From a checkpoint of a small transformer trained on Wikipedia.
Size: width 96, MLP 256 squared ReLU.
Architecture: no biases in attention or MLP, value embeddings.
Each number is 128 + 24 x the weight over its row's rms, rounded and kept within 0 to 255. Layers, rows and columns count from 0. The size above them is the row's rms in percent of the matrix's.

# layer 7 attention output (transposed), 192x96, rms 0.117, rows 180-191, columns 0-95
size [104 100  92 103  87  97  94  94  94  90 103  99]
[[119 101 148 147 140 152  93 128 138 111 122  69 123 137 119 114 133 114 121 118 111 100 122  92 151 122 118 130 152 206  91 154 163 150 117 163 116  80 136 117 108 137 148 126 170 118  81 151 114 162 135 153 122 117  97  97 174 112 150 139 141 137 144 142 131 133 111 141 145 106 107 130 132 149 135 132 101  93 102 145 142 103 131 134 100 121  61 153 146 144  81 134 131 127 140 165]
 [121 105 154 127 109 108 136 118  80 139 152 133 104 142 123 119 160 174  77 126 188 132 125 136 156  97 154 135 127 122 137 105 170 140 117 122  78 151 123 110 107 119 141 126 171 145 107 174 151 154 127 117 118 133 104 170 160 130 125 136 111 113 107  98 128 151 101 102 139 189 126 142 113 127  94 125 122 149 183 130 116 129 105  90 133 100 160 180 128 107 123 139 157 133 124 135]
 [153 121 130 110 173 154  92  99 158 137 123 145  76 120  99 156 161 129 112 176  95 113 125 119 161 175 147 145 110 128 100 102 155 178  96 125 139 129 130 137 114 111 154 101 131 152 156 121 120 146 100 139  72 144 130 127  79 159 138 128 134 115 160  93 123 129 141 100 111 132 138 154  88 145 171 109 121  99 163 138 109 126 141 113 120 133 171  96 144  87 125 139 147 129 123 120]
 [138 105 158 163 143 155 126 136 132 107 121 151 113 140 136 123 116 166 135 112 162 129 117  99  88 123  69 122  93  99 112 178 123 127 129  98 108 105 160 122 128  80 122 136 114 101 144 106 141 128 149 122  90 100 121 153 104 115 125 168  99 111 138 131 155 130 135  83 132 139 130 150 134 149 146 161 124 148  95 141 151 103 118 107 147 136 220 118 134 114 115 134 177 160 131 149]
 [110 149 104 119 153 132 154 132 131 169 137 113 122 196 133 140 136 140 128 124 164  80 132 147 111 146 157 137 132 166 109 128 140 102 103 134 115  74 150 155 125 114 112 142 138 122 161 142 155  88 138  94 110 158 119 134 130 171 132 146 101 172 116 141 109  80 128  84 160 123 151 121 136 120 125 138  73 119  76 133 107 151 122 168 129 127  70 127 136 139 135 134 102 141 137 154]
 [146 109 141  93 137 112 142  94 144 119 143 133 105 135 189 127 129 106 130 144 100 132  93 146 153 139 108 128  89 142  59 108  99 128 174 171 116 132 109 118 154 145 157 144 149 123 112 129 141 141 162 118 124 115 130 138 117 131 148 127  97  69 101 100 106 120 171 143 102 174 124 112 100 178 133 123 143 131 155  99 143 143 136 120 116 138  91 115 134  82  91 153 115 121 165 134]
 [126 106  99 166 144  86 155 133 119  67 112 151 170 147 116 138 153 125 119 141 150 130 138  98 133 130 102 156 169  91 108  91 167 138 107 164  89 151  74 146 171 141 142 106 124 174 104 105 154 152 114 134 141 143 139  98 140 137 121 114 106 123 130 120 159  79 131 142 115 162 147 129 134 131 131 142 113 155 101 134 117 133  87 167 143 147 164 159 161 121 109 125 132 111 134 150]
 [148 112 143 103 142 118 164 165 113 152 104 137  94 128 132 137  80 125 150 133 125  99 129  86 133 130 103 131 151 111 154 103 157 165 154 132 143  91 103 125 103 126 126  95 121  99 156 154 128 111 109 155 125  85 150 112 183 148 100 149 162  96 114 137 170 131 119 110  94 115 135  95  76 135 148  94 109 142  86 117  94 155 103 134 121 144  85 100 131 125 174 117 146 138 119 114]
 [ 73 153 125 143 111 169 119 158 144 188 169 118 136 123 165 138 105 147 146 141  90 153 127  94 154 121 128 129 127 135 101  77 127 140  79 127 115 166 115 137 134 155  90  95 141 120 163 156 159 151 148 114 129 113 129  99  80 113 135 136 174 122  91 133 115  82 129 125 134 178 139 109 134 123 136 131 139 114 118 140 171 144 132 116 134 145 111 124  93 124 166 127 163 132 131 145]
 [101 148 127 133 107 112 180 113 105 118  93 107 168 142 136 143 146 152 182 128 113 112 123 132 142 136 130 149 115 129 129 138 110 119 183 138 128 129 114 137 118 121 120 159 121 137 157 125  95 182 116 133 140 138  90 130 140 146 131 167 166 120 107 135 138 129 104 134 118 106 127 140 136 143  86 154 100 136 143 104 162 150 100 164 135 171  31  96 153 124  92 136 138 149 146 142]
 [108 151 187 140 133 138 126  89 136 151 176 137 158 165 149 139 114 112 139 126 157 174 120 120 137 119 133 131 126 125 123 121 150 127 129 144 107 123 111 116 134 109 132 156 131 128 128 116 137 139 160 146 170 156 109 134 140 122 135 113 107 123 145 134 114 133 155 103 113 112  89 143 112 130 154  83 138 108 140 159 141 146 112 149  79 115 255 107 110 122 156 127 143 121 142 121]
 [133 136 142 142 122 116 113  92 146 116 121 203 131  99 131 130 115 170 181 126 137  89 135  87 137 145 108 137  79 131 120 162 122 126 135 185 117 145 149 127 138 148 110 154 116 101 119 136 119 140  70 128 121 165 169 127 127 139 107  98 124 132 117 147 102 121 111 125 115 120 139 141 123 136 128 126 138 116 111 114 112 134 123 115 144 120  28 131 178 123 159 110 159 141 122 120]]
# layer 7 attention value, 192x96, rms 0.146, rows 181-191, columns 0-95
size [ 88 103  93 103 116 115  92 115  97 114 102]
[[175 126 163 126  93 162 114  90 141 104  99 122 126 141 109 117 128 126 116 110 108  92 142 118 165  84 131 149 128 169 117 135  94 118 100 117 118 111 151 145 181 107 134  75 149 145 126 101 140 119 130 125 108  94 174  93 107 126 132 164 143 111 125 154 150 157 150 118 127 124 140 100 104 113 101 126 107 146  56 115 138  86 123 117  89 123 131 144 112 156 119 107  92 107 127 156]
 [108 119 156 158 112  99 108 113 180 112 136 107 123 153 148 116 117  98 162  95 136 145 122 144 113  26 117 109 146  96 140 153 142 119 105 122 162 134 145 122 159 149  92  79 126 113 131 144 182 118 139 126 131 112 130 114 167 133 133 141 129 132 130 139 142 135  87 142 142 148 124 119 128 139 109 117 135 186  86 134 110 113  93 139 107 133 135 131 119 180 156  99 103 141 125 129]
 [146 131 154 105  85  91 128 138 219  98 132 100 134 108 120 138 116 113 147 105 129 107 151 120 141 122 152 132 122 135 134  95 122 161 128 155 107 129  94 130 135  94 109 111 141 150 160 122 130 111 122 156 160  90 117 117 128 105 127 131 131 148 121 161 101 156 150 154 117 100 141  82 110 106 128 102 110 155 138 157 136 123 136  77 115 100 143  98 158 131 124  79  59 143 118 119]
 [103  99 127  83 102 123 142 149  91 122 132 136 128  92 135 120 124 136  97 145 127 123 100 118 145 158  67 114 139 118 139 124 122 129 148 135 105 163 113 133 134 162 140 145 127 151 138 110 130 175 153 129 166  53 126 121 112  97 118 141  94  47 125 140 168 134 157 111  86  61 100 116 126 127 124 116 146 104 153 138 138 115 114 143 145 129 122  96 135 120 156 131 147 137 114 126]
 [158  87 122 124 158 138  71 124  89 113 145 148 130 133 113 163 117 153 133  92 136 142 136 120  99  99 131 131 145 142 150 131 149 144  89 114 137 152 160 154 122 148 105 110 130 145 130 148 142  70 129 132 122  88 136 123 160 200 113 133 136 130 139 139 125 102 178 117 155 122 138 138 135 115 127 144 131 140 103 133 101 110 168 111  92 123 121 167  93 132 164 130 119  94  67 170]
 [148 134 152 135  81 145 104 136 179 100 136 130 133 108 135 124 116 126 119 145 119  95  84 196 143 153 168 110 121 201 140 161 103 123 155 115 111 146 116 143 132 121 130 102 130 146 101 143 149 109 133 113 141 145 107 113 109  98 141 140 150 164 115 138 110 198  97 118 109 119 132 127  86 117 123 119 147 140 134 138 163 120 178 103 108 120 140 105 118 119 142 109 101  79 109 129]
 [104 154 113 152 150 132  50 119 105 127 174 107  96 122 111 125 152 146 136 111 113 138  87 115  85 133 176 145 125 122 108 183 120 114 106  94 112 125 182 125 122 162 151 164 107 168  72 137 110  94 128 118  92 135 128 165  94 129 102 133 113 124 125 113  85 154  94 126 139 142 141 100 139 129 119 130 104 139 159 136 142 141 149 147 139  90 131 121 144 109 126 136 149 126 142 121]
 [130 123 140 155 141  85 161  92  59 119 113 140 108 146 122  67 134 153 130 123 123 129 140 123 145 101 115 136 115 119 137 169 128 136 149 105 192 109 185 119 125 151 189 117 124 113 140 106  78 116 153 122 144 122 169 132 142 153 136 121 139 120 146 141 116 104 140 130 134 167 102 137  92 124 132 125 122 146 135  73 146 115 120 132 124 115 123  96 128 139 126 126 121  92 187 147]
 [111 119  95 130 133 128  90 171  57 158 132 175 138  98 117  90 140 174 102 132 139 136 113 164 135 142 123 130 142  84 106 128 122 135 103 145  98 176 115 103 126 133 116 137 135 134 128 142 133  95 132 130 126 176 122 117 122 122 125  88 131  92 124 120 137  88 160 151 155 115 112 138 165 117 127 150 141  99 114 104 126 163 164 126 165 162 116 145  95 130 141 126 192 118  98 126]
 [120 130 155 121  88 187 160 105 161 104 113 135 137 143 125 121 109 110 120 137 113 107 152 131 168  88 178 145 135 178 120 118 131 125 143  87 139 107 125 166 154 103 162 139 150 130 105 137 165 119 142 110 133  63 115 139 137 119 140 143 100 132 132 130 118 175 121 116 129 129 170 126  58 132 137  96 108 146  91 126 128  96 136 130 110 112 154 128 142 167 111 130  78 143 127 134]
 [125 128  81 100 146  97  52 147  97 161 111 117 102 111 143 129 137 136 118 166 132 122 105 168 103 133 130 128 135  76 108  97 132 126 130 101 154 169 146  97 114 138  93 100  90  96 153 111 127 110 159 144 120 163 115 158 111 127 124 102 110 110 128 129  99  80 166 144 134 112 122 121 129 117 115 144 131 121 159 166 154 149 144 110 146 138 108 135 128 186 134 124 176 127 113 110]]
# layer 7 MLP up, 256x96, rms 0.133, rows 0-24, columns 0-95
size [ 82  78 113  98 102 107  88  87  83 104  94  81 105 119  92 108  98 107  94  91  81 105  96  99  89]
[[153 161  82 131 151  95 130 148 123 142  73 131 112 101  85  89 135  93 130 113  99 168 117 125 107 134 133 140 151 114 116 150 148 122 149 138 109 111 109 102 107 102 118 156  67 107 119 107 106 128  72 150 128 175 147 130 128 122 121 140 125 103 105 157 108 130 136 108 105 105 143 120 120 159  88  96 138  98  98 107 138 133 161 113 155  96 122 137 120 144 145  76 146 138  94 161]
 [118  75  86 122 121 115 101 170 134 166  77 110 131  96  98 165 103 126 162 112 113 118 117  98 123 141 130 113 117 172 121 164 114 142 129 158 116 178 114 118 136 136 106 118 104 105 122 110 110 152 114 132 109 133  98 122 183 137 108 148 157 147 104 168 156 135 128 139  95 107 151  80 142 115 137  98 135 113  92 124 147  94 139 138 119 141  98 107 121 146 108  85 142 115  96  96]
 [110 159 109 130 121 161 142 111 122 140 130 138 120 126  99 113 114 136  98 141 118 114 122  98  90  85 112  77 114 147 118 139 169 145 115 108 103 106 165 106  98 122 164 117 116 147  69 133 135 130 130 155  92 125 115 124 125 190 122 132  64 120 116 113 150 160 145 107 120 139 119 129  63 166 157 119 163 120 136 132 138 114 119 136  90 105 142  86 104 148 132 120  94 124  96 107]
 [131 103 131 182 150 139 156 167 125 125 128 106 144 100 117 171 116  87 146 150 158 159 133 140 109 108 149 120 143 147  77 111 109 146 164 121 151 116 133 122 145 108 104 131 151 116 135 115 113 126 127 121 143 139 149 171 133 117 106 140 106 128 132 131 175 147 117 115 122 157  99 188 186 171 132 169 115  95 123 125 156 129 164 109 161  80 144 157 115 162  89 134 112 139 134 126]
 [142 128 104 140 123 132 103  92 188 123 127 116 130  71 153 130 121 136 117 129  93 104 155 150  69 131 164 125 104 146 133 114 158  89 118 169 152 156 179 133 122 104 112 131 148 149 138 138 117 120  98 157 146 139 141 136 163 122  93 152 141  91 105 138 113 113  92 161 183 148 150 114 124 134 141  98 128 116 110 165 154 120 131 139 121 110 161  77 157 150 139 117 111 114 125 148]
 [117 150 109 119 117 145 122 105 146 111 155 134 125 161 159 126  99  85 163 138 121 147 133 117 159 152 102 167 136 128 115  71 125 154 115  95 144 116 126 128 116 109 136 137 120 120 157 124  87  99 138 158 108 150 132 150 135 130 147 179 161 127 146  87 102  81 119 138 102  76 160 111 144 122 156 122 120  83 106 128 156  99 172 112 126 145 146 135 108 139 117 138 166  88 165 171]
 [120 121 114 119 116 124 124 124 136 148  74 121 160 104 124 127 115 130 165 118 100 115 130 152  73 182 123 119 122 125 140 135 123 115 143 168 132 136  54 123 131 109 119 103  97  88  80 191  93 126 101 128  89 158  71 124 142 136 127 129 113 169 138 125 149 143 118 126  87 149 135 152 107 154 117 119 127 124 121 107 115 129 103 106  89 119 129 105 140 138 112 108 171 101 145 142]
 [154 118  96  87  97 108  79 175 155 128 141 146 147  75 139 100 111 138 128 118 109 112 132 120 102 169 138  91 109 109 117 147 142 170 122 126 103 157 114  85  81  99 121 131 123 156 108 160 148 132 127 116 130 152 116 136 156 139 118 112 147 179 137 113 114 130 107 100  97 174 161 137 126 166 148 146 146 110 116  98 106 120 127  95 178 168 121 140 101 139 147 122 144 101 133 120]
 [108 126  95 106 138 106 124 148 154 169 126 143 135 115 141 140 103 123 155 143  97 126 135 154 118 173  70 113 120 124  80 171 133 174 126 150 151 115 120  99 116 112 104 157 105 101 173 166 149 117 110 158 157 101 113 146 150 175 165 127 123 145 128 142 127 110  98 133 125 120  78 121 114 107  93  81 119 113 111 116 147 124 107 135 127 105 135 133  71 162 131 144 146 117  97 154]
 [134 101 135 145 106  84 112 121 153 117  93  94 141 133 136 142 122 151 129 124 136 141 121 102 155  92 149  55 159 154 107 139 135 125 156 146 151 192 186 108 126 125 125 125  79  90 134 121  92 152  70 120 127 122 139 124 160 126 105 125 131 140 101 104 106 136  90 142 125 133 129 161 134 136 156  94 128 104 106 143 131  90 120 138 101 139 137 170 124 149 122 160 137 101 100 148]
 [157 105 111 115 135 149 180 168 140 121 107 100  98 150 128 127  96 126 128 127 120 117  80 111 117 157 161 131 118 127 159  95 150 131 126 141 104  90 146 154 111 137 136 109 114 136 136 100 102 109 142 119 145 167 100 152 124 161  99 131 125 110 134 166 149 132 100 135  66 113 105 157 134 150 114  89 134 171 110 126  85 144 139 155 120 147 142 163 102 126 143 108 107  77 144  68]
 [ 79 149 184  82 131  97 109 167 120 119 160 149  98  92 129 133 103 118  97 132 177 159 149 127 112  86 113 152 131 112 174 121 146 123 131 157 134 113 156 102  95 157 132 112 129 111 123 130 152 157  62 148 121 129 107 113 160 174 150 174 135 120 146 153 121 119 130 125 127 111 117 118 116 136 164 160 147 130 126 130 123 130 103 142 111 124 138 106 125 177 137 158  92 116 130 148]
 [106 151 128 105 172 104 129 187 133 117 100 157 112  84  97 151 122 108 121 141 133 171 123 121 111 161 165 155 104  94 143 107 152 168 126 140 111 117 137 131 111 100 162 131  99 151 148 134 125 132 122 148 130 133  75 110 145 130 106 118 105 114 125 110 116 125 123 134 103 115 118 105 123  96 164 139 140  65 112 141 134 103 114 100 159  99 156 138 117 144 118 157 115  75  64 140]
 [ 94 148  81  86 162 142 153 106  99 145 156 102 118 111 150 112  85  93  83  87 113 129 131 127 124 127 144  98 114 155 111 117 139 142  95 133 107 124 149 101 115 117  97 133  99 124 122 146  96 162 123 146 160 141  68 131 113 125 108 142 168  79 156 102 147 183 122 141 109 113 144  98  98 121 132 137 147 138 147 147 149 111 142 169 137 114 135 121 115 156 135 132 119  72 144 127]
 [ 95 133 117 111 153 100 113 122 134 123 110 108 145 131 135 137 101  91 160 138 112 116 156 114 134 159 139 146 100 117 113 155 119 161 147 132 162 148 156 153 106 143 115 159 100  82 144 113  96 164 103 134 110 102 123 149 128 186 128 103 114 163 154 137  47 113 161  98 145 105 110 128 147 146 145 102 126 134 147 147 111 112 138 174 121 124 140 149 109 147 176  92 122  93 165 116]
 [157 147 145 117 139 105 145 175 118 126 131 138 116 179 105 139 103 117 131 107 126 158 156 116 110 125 105 139 179 109 136 146 106 144 126 136 137 132 154 146  91 126 114  99 106 116  88 136 115 126 128 152 162 144 119  80 164 133 159 151 131 156 131 158 164 200 141 109 131 107 144 117 133 131 130  84 139 149  81 139 140 108  79 130 143 162 133 113  86  99 138  77 129 129  98 141]
 [130 160 129 126 145 135 121 157 157 134 140 100  96 136 130 156 133 162  60 136 105 137  55 156 122 166 106 104 113 165 109 127 162 154 125 126  84 140 111 156 127 123 104 124 161 134 129 173  92 132 157 105 151 131  91 102 133 124 143 127 119 165 172 148 107 126 135 103 110 100 105 127 149 139 134 146 146 118 122 140 106  99 129  94 142 153 146 116 119 141  88 127 156 132  81  94]
 [ 93 174 124 121 161 129  85 124 146 137 103 158 102 112 170 143 130 105 127 165 121 119 120 119 106 126 135 127 122 140 100 151 113 144 134 166 150 157 132 134 129 112  80 168 117  65  82 178 103  89 126 138 121 141 157 127 142 124 102 171 102  96 141 115 180 106 132 132 131 137 119 120 136 170 127 109 178  97 123 127 139 118 161 104 146 134 137  96 135 125  85 129 132 145 149 102]
 [122 136 131 116 121 152  85 131 110 176 108  91  84  92 147 145 104 122 167 137 129 112 128 120 113  67 139  60  69 170  87 148 123 123 118 135 127  98 164 101 115 160 136 127 129 101 116 127  98 100 130 123 144 127 115 145 156 132 152 146 133 138 106 147 109 138 165 105 123 178 155 106 135 117  91  94 134 153  75 141 118 122 131 116 120 121 146 114 135 133 128 125 133  94 105 147]
 [149 135  80 139 152 135 107 136  84 164 166 149 142 117  92 147 123 135  90 125 124 140 157 113 112 150 129 124 105 112 123 119 139 105 124 150 114 155 106 103 121 121 139 135  69 123 129 143 170 156 132 113 171 146 144 147 134 133 170 134 111 172 125 161 134 168  94 107 113 131  77 143 138 152 138 158 160  76  96 108  79 112 117 162  91 163 145 134 113 127 139 100 134 143 111 118]
 [127  78 115 126 156 111 107 142  87 138 107 134 167 132 178 155 116 133 127 132 114 131 149 148 102 126 138  96 115 112  95 117 119 156 117 116  91 116 108 109 114  97  50 107 116 127 144 149 169 122 140 170 153 146 104 114 124 137 117 134  94 112 128 117 131 158 128 119 141 113 153 128 104 140  81 126 140 140  76 116 116 137  91 192 153 142 123 161 149 131 129 110 151  98 154  87]
 [ 69 113 149 131  99 149 107 123 115 130 143 103 113 121 195 140  98 121 137 117  99 103 123  60 108  97 145 139 113 136 103 145  90 146 171  89 141 111 136 130 121 102 111 116 149 129 159 135 149 166 136 120 132 116  80 153 128 109 103 134 155 176 107 140 120 136 115 121 133 150 148 139 135 133 115 101 152 154  88 180 126 104 132 166 158 147 143 123 137 106 106 147 151  96 105 117]
 [177 125 131 133  75 106 141 147 156 164 171 113  99 121 190 141 118 152  79 115  86 135 120 147 109 137 111 153 145 118 122  85 146 143 147 151 115 112  90 132 135 119 102 155 108 121 130 120 133  92 125 159 115 110 120 137  95 102 101 149 103 130 141 114 137 134 149  76  94 168 115 141  90 148 154 111 143 109 143 137  91 122 137 112  99  89 135 109  82 133 128 164 140 139 144 129]
 [145 118 129 129 154 115 134  89 165 139 120 133 123 126 163 158 114 143 138  80 109 145 169 106 137 169  89 107 125 115  71 181 155 168 100 168 142 169 152 145 145 124 115 124 137 128 122 132 117 147 100 135 135 145 100 131 116 115 141 108 172 141  96 117 106 137  98 125 150 143 119 110 119 168 125 127 108 179 116 119 164 145 147 116 154 118 124 151 144  88 136 123 187 116  89 150]
 [ 87 155  96 140 100 180 112 144 124 152 137 146 137 107 121 132 126 135 165 142 110 136 102 128  99 139 159 109 129 183  81 149 132 125 177 136 129 121 106 181 149 135 143 132 138 112  84 137 112 116 127 146 105 140 142 129 173 150 128 161 131 137 140 131 132 111 156 119 135 130 137  87 171 143 142  98 135 102  97 124  92  70 111  79 117 115 130 146 153 151  88 129 137  90 133 158]]
# layer 7 MLP down (transposed), 256x96, rms 0.123, rows 0-23, columns 0-95
size [ 98  88 111  96 101 103  92  99  97 100  95  86 106 108  97 101  95 103 102  93  89 102  89 102]
[[109 157 122 100 145 116 156 140 128 135 110 126 118 130  73 176 116 123 107 157 116 108 134 101 132 168 105 139 136 150 134 140 147  85 116 136 160 147 111 112 131 110 133 105 133  93 138 132 101 127 111 141 132 124 134 122 151 146 144 111 124 148  98 130 119 114 149 104 110 129 158 111 128 141  95 119 115 151 146 127 178 125 159 139 140  95   0 128 153 113 131 127 110 147 101 147]
 [123 152 134 133 137 120 146 116 158  57 144 145 156 144 140 129 174 102 113 141 170 141 142 154 160 152 139  95 124 115 152  73 152 122 118 112 136 132  94 110 145 133 142 143 171 154 133 125 135 143 146 110 119 125 125 162  94  92 110 123 122 130 139 102 130 145 104 121 130 130 133 168  94  81 127 175 104 172 141 145 118 116 124 119 119 131  32 106 120 111 148 139 122 124 133 133]
 [142 142 117 149 106 119 128 123 173 141 159 120 182 130 115 135 115 121 149  94 132 150 112 128 196 117 180 127 144 130 149 113 100 147 133 126 139 154 121 119 103 118 105 119 111 102 132 122 109 145 168 149 112  86 152 112  96 117  84 106 103  80 105 166 158 125 104 144 128 174 125  85 144  93 123 116  92 108 132 125 141 128  99 151 119 156 138 117 172 130 145 113 125 188 130 114]
 [121 117 162 127 140 150 185 113 132 141 132 140 117 135 145 131 109  99 105 157 128  85 114 162  95 143 153 141 117 118 121 123 107 130  86 114 140 144 128 138 130 168 147 151 129 154 114 108 111  89 116 153 124  96 123 121 149 118 130  78 131 139 130 156 141 179 118 157 158 168 157 118  93 124  90 189 114 121 163  79 127  81 139 107 155 103 110 122 146 150 162 145 138 151 140  89]
 [137  84 103 130 117 163 153 146  92 109 118  66 101 154 153 131 168 144 100  95 127 129 151 164 155  92 114 182 155 110 112 136 126 136 109 161 122 113 115 146 135 123 173  89 137 136  99 131 126 137 139 112 146 148 168 108 102 141 137 106 110  94 130 158 141 134  93 130 137 147 152 132 126 138 151  95 125 119 154 107 132  94 180 142 190 148 159 140 133 137 130 105 101 133 111 142]
 [128 142  97 109  99 137 109 135 139 132 129 161 131 119 120 127 124 128 130 134 149 132 116 139 129 140 131 128 111 108 112 150  77 109 203 134 115 104 157 108 118 111 113 115 175 157 108 118 139 126 118 124 160 134 109  98  79 119 117 147 136 133 116 121 124  97  74  99 169 123 135 159 119 127 130 141 143 100  40 189 138 144 141 114 166  92 113 129 106 116 113 166 163 138 142 127]
 [145 104 140 136 105 169 119 122 108  91 132  98 128 137 133 101 120 146  88 124 115 108 132  98 119 134 160  91 122 104 196  95  69 138 130 151 144 139 126  97 123 158 118 133 109 160 110 159 137 110 123  94 114 155 153 173 125 146  83 160 113 119  84 112 129 167 111 146 129 127 121 112 158 109 138 105 140  96 107 135 124 125 130 121 119 109  51 116  82 106 129 142 118 142 143 125]
 [138  99 149 139  93 141 132 148  89  90 127 131 165 114 122 160  92 149 113  93 140 130 122 146  87  88 140 103  96 131 124 147 141 134 133  88 102 113 152 129 143 132  96 142 162  91 157 143 147 155 109  83 150 114  90  85 114 132 152  85 146 142 135 141 121  99 108 116 104 168  85 154 152 151 127 157 103 121 107 126 141 107 119 121 104 172  69  97 126 128 113 122 111 114 121 144]
 [123 148 115  99 166  81 118 145 192 136 107 124 163 152 109 144 121 113 121 119 144 134 107 157 145 114 110 155 120 130 120 135 132  97 105 157 127 136 118 107 169 136  86 116 126 128 117 144 155 160 105 145 115 112 140 164 179 134 127 100 134 135 171 158 151 111 142 127 150 157 104  94 132  88  85 101  91 137 127 147 120 130 172  83 113  77  91 104 140 157 153 109 122 130 107 116]
 [100 127  98 132 117 158 120 149 131 146 140 114 138 146 140 143  55 151 128 118 140 139 145 152 118 148 117 171 126  86 134  94 122 124  87 130  96 139  92 160 134 154 115 132 154  93 117  92 130 147 107 104 113 150 167  96  91 126 121 135 152 153 142 135 123 146 136 112 118 129 156 108 143 141 111 161  77 144 160 124 125 155 163 116 142 138 168 116 178 119 101 146 175 125 171 171]
 [111 137 138 143 144  77 160 159 149  94  73 129 124  88 141 121 113 115 101 102 112 146 131 142 151 136 102 108  92  72 141 104 121 133 121 167  96 141  98 128 129 105 106  94 111 148 115 128 137 119 133 137 131  68 138 154 168 121 132  97 157 139 163 128  74 142  76 116 125 163 153 144 138 139 141 119  98 150 133 121 120 152 124 144 155 110 158 145 150 134 122 102 134 166  91 149]
 [ 70  90 142 134 132 126 144  90 167 132 143 135  62 117 142 127 129 129 128 137 122 146 134 131 128  93 113 167 120  89 126 108 165 145 146  80 113  80 122 112 140 131 135 134 125 170 147 153 137 178 140 163 126 152 169 115 135 110 113  75  93 148  97 128 113 132 138 146  86 124 125 145 151 146 140 134 139 129 120 108 132 125 148 152  93 125  62 143 116 109 121 158  98 123 126 152]
 [ 91 104 135 102 114 134 135 124 158 110 121 137  95 113 115 122 155 106 168 146 128  91 148 117 159 108 119 100 144  83 116 131  99  38 130 115 127 179 114 121 145 130 105 154 126 129 161 145 104 134 148 137 165  91  97 114 112 138 138 133 142 144 145 150 113 128 122 112 113 107 150 123 142 111 115  83 185 147 118  81 141 130 119 160 119 121 114 162 168 119  77 125 129 132 140 154]
 [104 150 122 157 170 133 131 129 107 154 181  94 134 125 103 128 143 129 114 102 133 100 139 185 141 155 148 118 182 146 143 146 122  85 122 145 139 114 107 117 159 139 136 151 150 155 131 130 135 135  69 136 107  99  98 100 144 110 118 141 134 135 156 130 134 161 123 145 126 117 132 123 143 136 140 176 126 184 137 144 131 127 126 145  95 112  85 119 127  74 130 120 109 170  88  75]
 [141 100 118 134  90 102 113 121 127 101 119 125 130 124 109  93 112 173 122 134  81 130  94 125 111 150  86 137 117 151 174 112 133 136 134 138 151 130 151 160  85 148 139 129 166 135 171  88 136 150 128 125 140 192 104  94 115 180 145 116 149 103 104 114 140 179 118 126  99 159 105 125 162 122 148 153 138 138 175 131 111 119 105 131 162 142 144 155 100 144 121  94 119 116 104 103]
 [133 117 178  81 156 119 169  79 126 129 170  87 127 105 121 108 140 102 125 151 116 127 157 162 124 138 165 115  95 128 125  80 140 112  86 134 156  83 137 164  86 123 126  84 161 138 127  90 117  82 108 123 127 145 112 125  94 106 121  96  89 146 127 103 122 107 127 118 147 144 152 144 123 127 163 104 153 163 128 161 148 155 109 135 129 132 110 107 118 135 132 161 132 144 107 107]
 [ 92 130 127 132 123 138 179 115  90 106 130 132 136 154 152 147 151 105 100 122 136 124  99  84  89 134 122 164 131 170 108 120 168 124  86 156 123 155 148 156 112 134  79 147 112 123 101 127 100  79 115  57 122  99 153  87 138 106 117 155 119 133 131 115 111 158 110 135 117 160 120 153 149 168 137 147 161 143 108 100 129 146 115  99 137 149 173 126 138 126 116 150 150 134 148 137]
 [149 128 107 113 123 118 144 174 140 132 112  92 121 154 119 100  87 122  95 132 136 143 115 116 165 132 148 136  97 135 152 138 120 112 128 108 121 127  92  94 101 140 116 101 108 173  81 141 140 140 137 115 108 118  78 111 140  86 105 134 119 125 109 117 122 194 141 106 162 131 121 170  75 142  93 167 106 168 147 136 134 150 143  99 122 131  61 125 125 113 169 132 138 117 137 144]
 [107 155 129 146 126 160 129 120 131  76 100 102 120 133 120 126 110  96  92 137 147 155  94 121 120 150 107 128  86 119 136 144 152 104 144 195 130 135 152 110  65 113  85 131 122 145  88  71 142 149 119 151  85 151 156 148  97 134 124 165 144  77 114 122 123 136 124  86 134 105 133 139 109 127 107 137 149 131 130 116  92 126 132 136 111 137 173 123 158 131 118  98 113 117  84 132]
 [ 96  93 133 136 121 129 147 158 115 134 118 176 110 130 149  94 136 122 139 138 138 123 118 142 123 117 171 106 149 171 116 107 108 129 137 121 146  89 165 144 154 137 139 106 164 144 127 140 127 119  94 141 108 111 105 140 168 131 109 136 101 128 132 161 153 111 152 126 101 116 154 105  84 116 138  95 127 118  88  98 176 129 134 103 116 138  33 111 175 126 146 155 120 101 154 108]
 [115 135 117 115 118 169 120 140 129 139  99 169 134 140 124 129 103 142 137 123 154  87 139 128 103 144 186 145 118 147 101 161 132  94 146 131 120 141  95 142 118 100 110 135 132 141 133 118  84 168 123 126 136 138 117 121 121 129 103 157  96  81 134 118 119 159 108 104 102 111 144 129 119 110 111 134 134 126 126 168 139 140 138 130 116 153  39 103 184 101  61  93 115 132 163 138]
 [142 106  90  94 176 103 179  83 146  96 129 132 132 126  71 129 129 122 123 109 169 130 152 149 150 119 121 122 104 113 116 125 144 119 118 159 140 138 122  59 156 132 167 101 111 144 134 139 126 110 124 145  95 152 139 130 134  92 102 176 128 159 160  90 108  86 128  93 126 119 109 104  99 103 138 152  91 113 163 107 138 155 135 121 121 109  88 123 135 159 139 150 128 122 121 147]
 [103 179 165  81  90 126 130 157 110 142 111 150 145 116 100  90 119 129 115 138 145 156 139 164 150 161  94 131 109 137 112 101 139 128 153 123  91 134 169 135 120 134 132 127 115 106 129 142 178 110 115 153 131 119 148 112 110 147 118 124 127 135 133 117 126 161  66 135 136  82 161 163 136 121 124 138 143 155 138 161 108 123 127 154 168 137  49 118 147 142 167 128 128 161 128 156]
 [145  97 116 100  96 118 140 129 149 170 138 138 114 141 172 159 122 138 135 132 114 136 133 145 107 143 108 101  87 115 128 134 151 146 130 147 128 142 113 146 123 137 174 104  96  92 124  82 117 129 137  62 124 130 108 122 139 108 112 115 105 136 109 137 146  83 124 110 124 147 145 120 118 152 126 146  94 170 126 122 176 144 127  98 139 153  60 162  89 118 115 142 110  52 121 135]]